config = dict(
    num_key_value_heads=3,
    rope_fraction=0.5,
    qk_norm=True,
    parallel_block=True,
    init_std_up=0.0645,
    beta2=0.95,
    max_grad_norm=1.0,
    doc_mask=True,
    train_tokens=94180000,
    max_steps=11497,
)
Each number is 128 + 24 x the weight over the matrix's rms, rounded and kept within 0 to 255. Layers, rows and columns count from 0. Numbers have three digits each.

# down: layer 9 MLP down (transposed), 384x96, rms 0.134, rows 287-312, columns 48-95
# up: layer 9 MLP up, 384x96, rms 0.146, rows 288-313, columns 48-95
down287:091135145128128139111130129121118174152116108133106118117159158126140132139117091094125113122101092105130119117163168128090104117114161105131146
up288:172105142143148127126117146093133081104114119128130187139137103169124165136140113119134107141094130158140118102106093104137143150121110112072140
down288:128149136117178163095097159116132166110153147136111154122119119156156131150134136119113119088113150119102109119139120073104131103137154100107140
up289:096141134099088146122141113118138098100150126134109119172107129124109126136131112154131110153110059139146133155130098147111136116119154119139116
down289:125091113145161148139138070094137140156131146116131127125133137106142126132131131096131091137110149122113134136145114137139146120138193082115140
up290:148130127144128119138155118127149104107145123079089107090146126122134127121160128130117139150123115133150119147114113099120152126176143072096083
down290:125156159124104100153149150081107148124132145126161137162093095117060116119105109161128111094151150142119111107132144106121031122116106193155137
up291:112117106110123116198108131140099094088148103158077151150158107179136104109139091155090074142143133118147112152103091158131128142098129089131192
down291:129110115057127133120129179130166113129146151145074099090136141129110150103115154169123091145172150141119122163092158073151151109138111121114092
up292:107120120155112115086117143139103117112144155154106143114136137116125106095147101176127138082165156127113099169085101119144142142135122134118119
down292:119127123129164097145120156139110123118106134113090152142165144147167122144114112125138138153104096116137142105167136105110120100133167121139142
up293:145136116077139130146160078147160133115115104104145146125133136129154149127136185145100072141133157151161097116120168109136145145136135113103094
down293:137162104106130120120133119115157078126134118143125124132141150089129112097134121116131124148162146122122172162137125113134147119093080139099089
up294:126131143122172132163101074147108095093122103167096131129117190082155094112167093110109157142124132152121133144146079141126141144126119115115115
down294:099104068128097089118132176148178093172148124113143154113139137124127110167109114095189180159136099145116130162166140146054185099098165153088135
up295:173115140175147115153143136120145101097130101140072102143149113100148128096137134098135124150123136157174128126124141132111126145123080101121106
down295:143135130133147121107133129118123118111116138160123136121145156153124153120127149129131134115126150112131119134128130155129154125139000124088118
up296:146096125165152150132135085177110127122119163072103119116148126141164142128135091120133154135134091131092130144078119134123127123130134075131123
down296:163109137149113142142110107108112129146121114121103120103191164140115167121104098141087105125171150091139177089152126114132119147134205137105147
up297:088132090144101115132111140126163167103100106098122131112127146153126135127142127132124116149157138154112104117125102171104119121155129111145108
down297:135128150130127102105134159130114152115154133100119130170129115123172087133111113129106141089115125081115123173152136145142141163130151140146149
up298:137098133133114104176111144108141134155147132103124133134095121164177143099074150123175153114126097150141134152126134148137137145144137105135130
down298:121130102184143127073117133165140123137153144090128116129062121106071150124108153128145131154123160147152092118135128120111129152162117127131122
up299:116100083155071128164150144135096117115127132145075100133155142145103115113162134104126092149135114139118130131119096119166106142128144152099109
down299:190158133129111096144130115134117108138155153145084166113106149134140114123167136120087095115120072150103118112157135148114112097197191176102118
up300:093110134138136130170195128092115148135129092045122150169118101106142125115162117151157112128103133169156115120148127133129179140134131131111091
down300:153118162076131092168149154126137144141147138172119117155157103127136168104140135130127150126108104165168090159118130074125129152062133134170094
up301:083147071107136123150103117095129149122144088129132083143175161146095107138115129145136107154108114127165115171104134139154140132135154117137116
down301:163145095123141099167093102108107135156128163117162102143103125097166105113139137125089130136099123122107138111134151147146115179117152137141142
up302:146136113091142123101161086116148124124170109091132145161118110105118113111104107121141133174116154159174140119126144137117161158111175122123113
down302:127133148114123116122128112141159146123142090150160134118144139137140128173143143151113107126135119158130161138130104119087170147155145109086134
up303:126162096145120173160145137119116114099163117107123111123145162149123132143113122070147126156142148119151162140070114141143107117122145082100105
down303:147148132124195136138100094115105108121161162167109141151147090116126150171085144155139115120105127121126135103152114117177107106076079147120177
up304:134149085107117153187119153090099134138133107122131151114140161121106126122121140106144121136113123137126148139083152135097111116120185119143134
down304:138128124135150167111135130141129099117086149081125114153111141109167147169153133099133098138114093102118114123182103082135108119119138158107149
up305:145104132112129111133105153111146124113124128135112116122158145166109134101124115079125089102162151154131139127102137116114136143114136054102101
down305:087121101126146153075154139167115102126160115139144123158125091112138155125140165117159103116129087144112147148128187166146104095135114147144123
up306:103136131168137133154163093125119152110146142102118141161149202136124111077143133128123083090130105113086110123123127111126163144157165135120155
down306:133124077104115136116165114134167117081136128112146118157086125123128157100139150121168135154117141124159150116198133129103110086172153119165134
up307:128136140104104127162158161127115138109107125114089093129110175148113114113089158130146137112131132170135146167114123136122115165109120142166107
down307:136140121147156140151086161090137115155141145169110123124111100169087132138159087151141115140111127089177133099112132137171156081141150135128131
up308:132099117155131157132164140136143147144121128119130138157128127126110111090118156128175138084090117144138151100109082120115146151107165135168133
down308:136157122120098134126094113141115115134156157110135133118122137152110143116104114149120185088136149121159157087135159141098105093157127110102158
up309:109103116141094101098129115138133135146168154092157119104134166133129115110120162083135119136138065128202104113078128171164142167123153123145108
down309:107137128155129107112156158146126137132123119080171128137129106088148113134117138120095094144096081149119120136100101128157144176113168111124102
up310:112101117141067125115126147175128124062132159135090125172164127137128120083119122172155108110150088149132122115122107099154122136136114137106132
down310:152117144114112169113110122133141129148110115098115125103105129088129142177111135124121164143123104163128144133144150157100134129151146111131154
up311:124138135122094143158120125127097153103174100154111164158123106103128134161112118090104109125100117124163174137129149152106157147128142074071149
down311:117153115120152114092122118108124089129106137129140172171119104132088123087131131149151113143125139113162194142132106130100096120140169142129115
up312:151088162124134117148105174135121090128105124123139142125137164132124105103148121120129118162150146135154133128125107154128192110132143115121176
down312:165108098096134147093123157158131118107138186150132169169117120132095103132131155128099132128080135169103129108142167107094049112145163138166158
up313:127102155147089136145097116095162142077173141104084115135113169120116122118160137156095148121147146119119103131101150159120129142135124098117166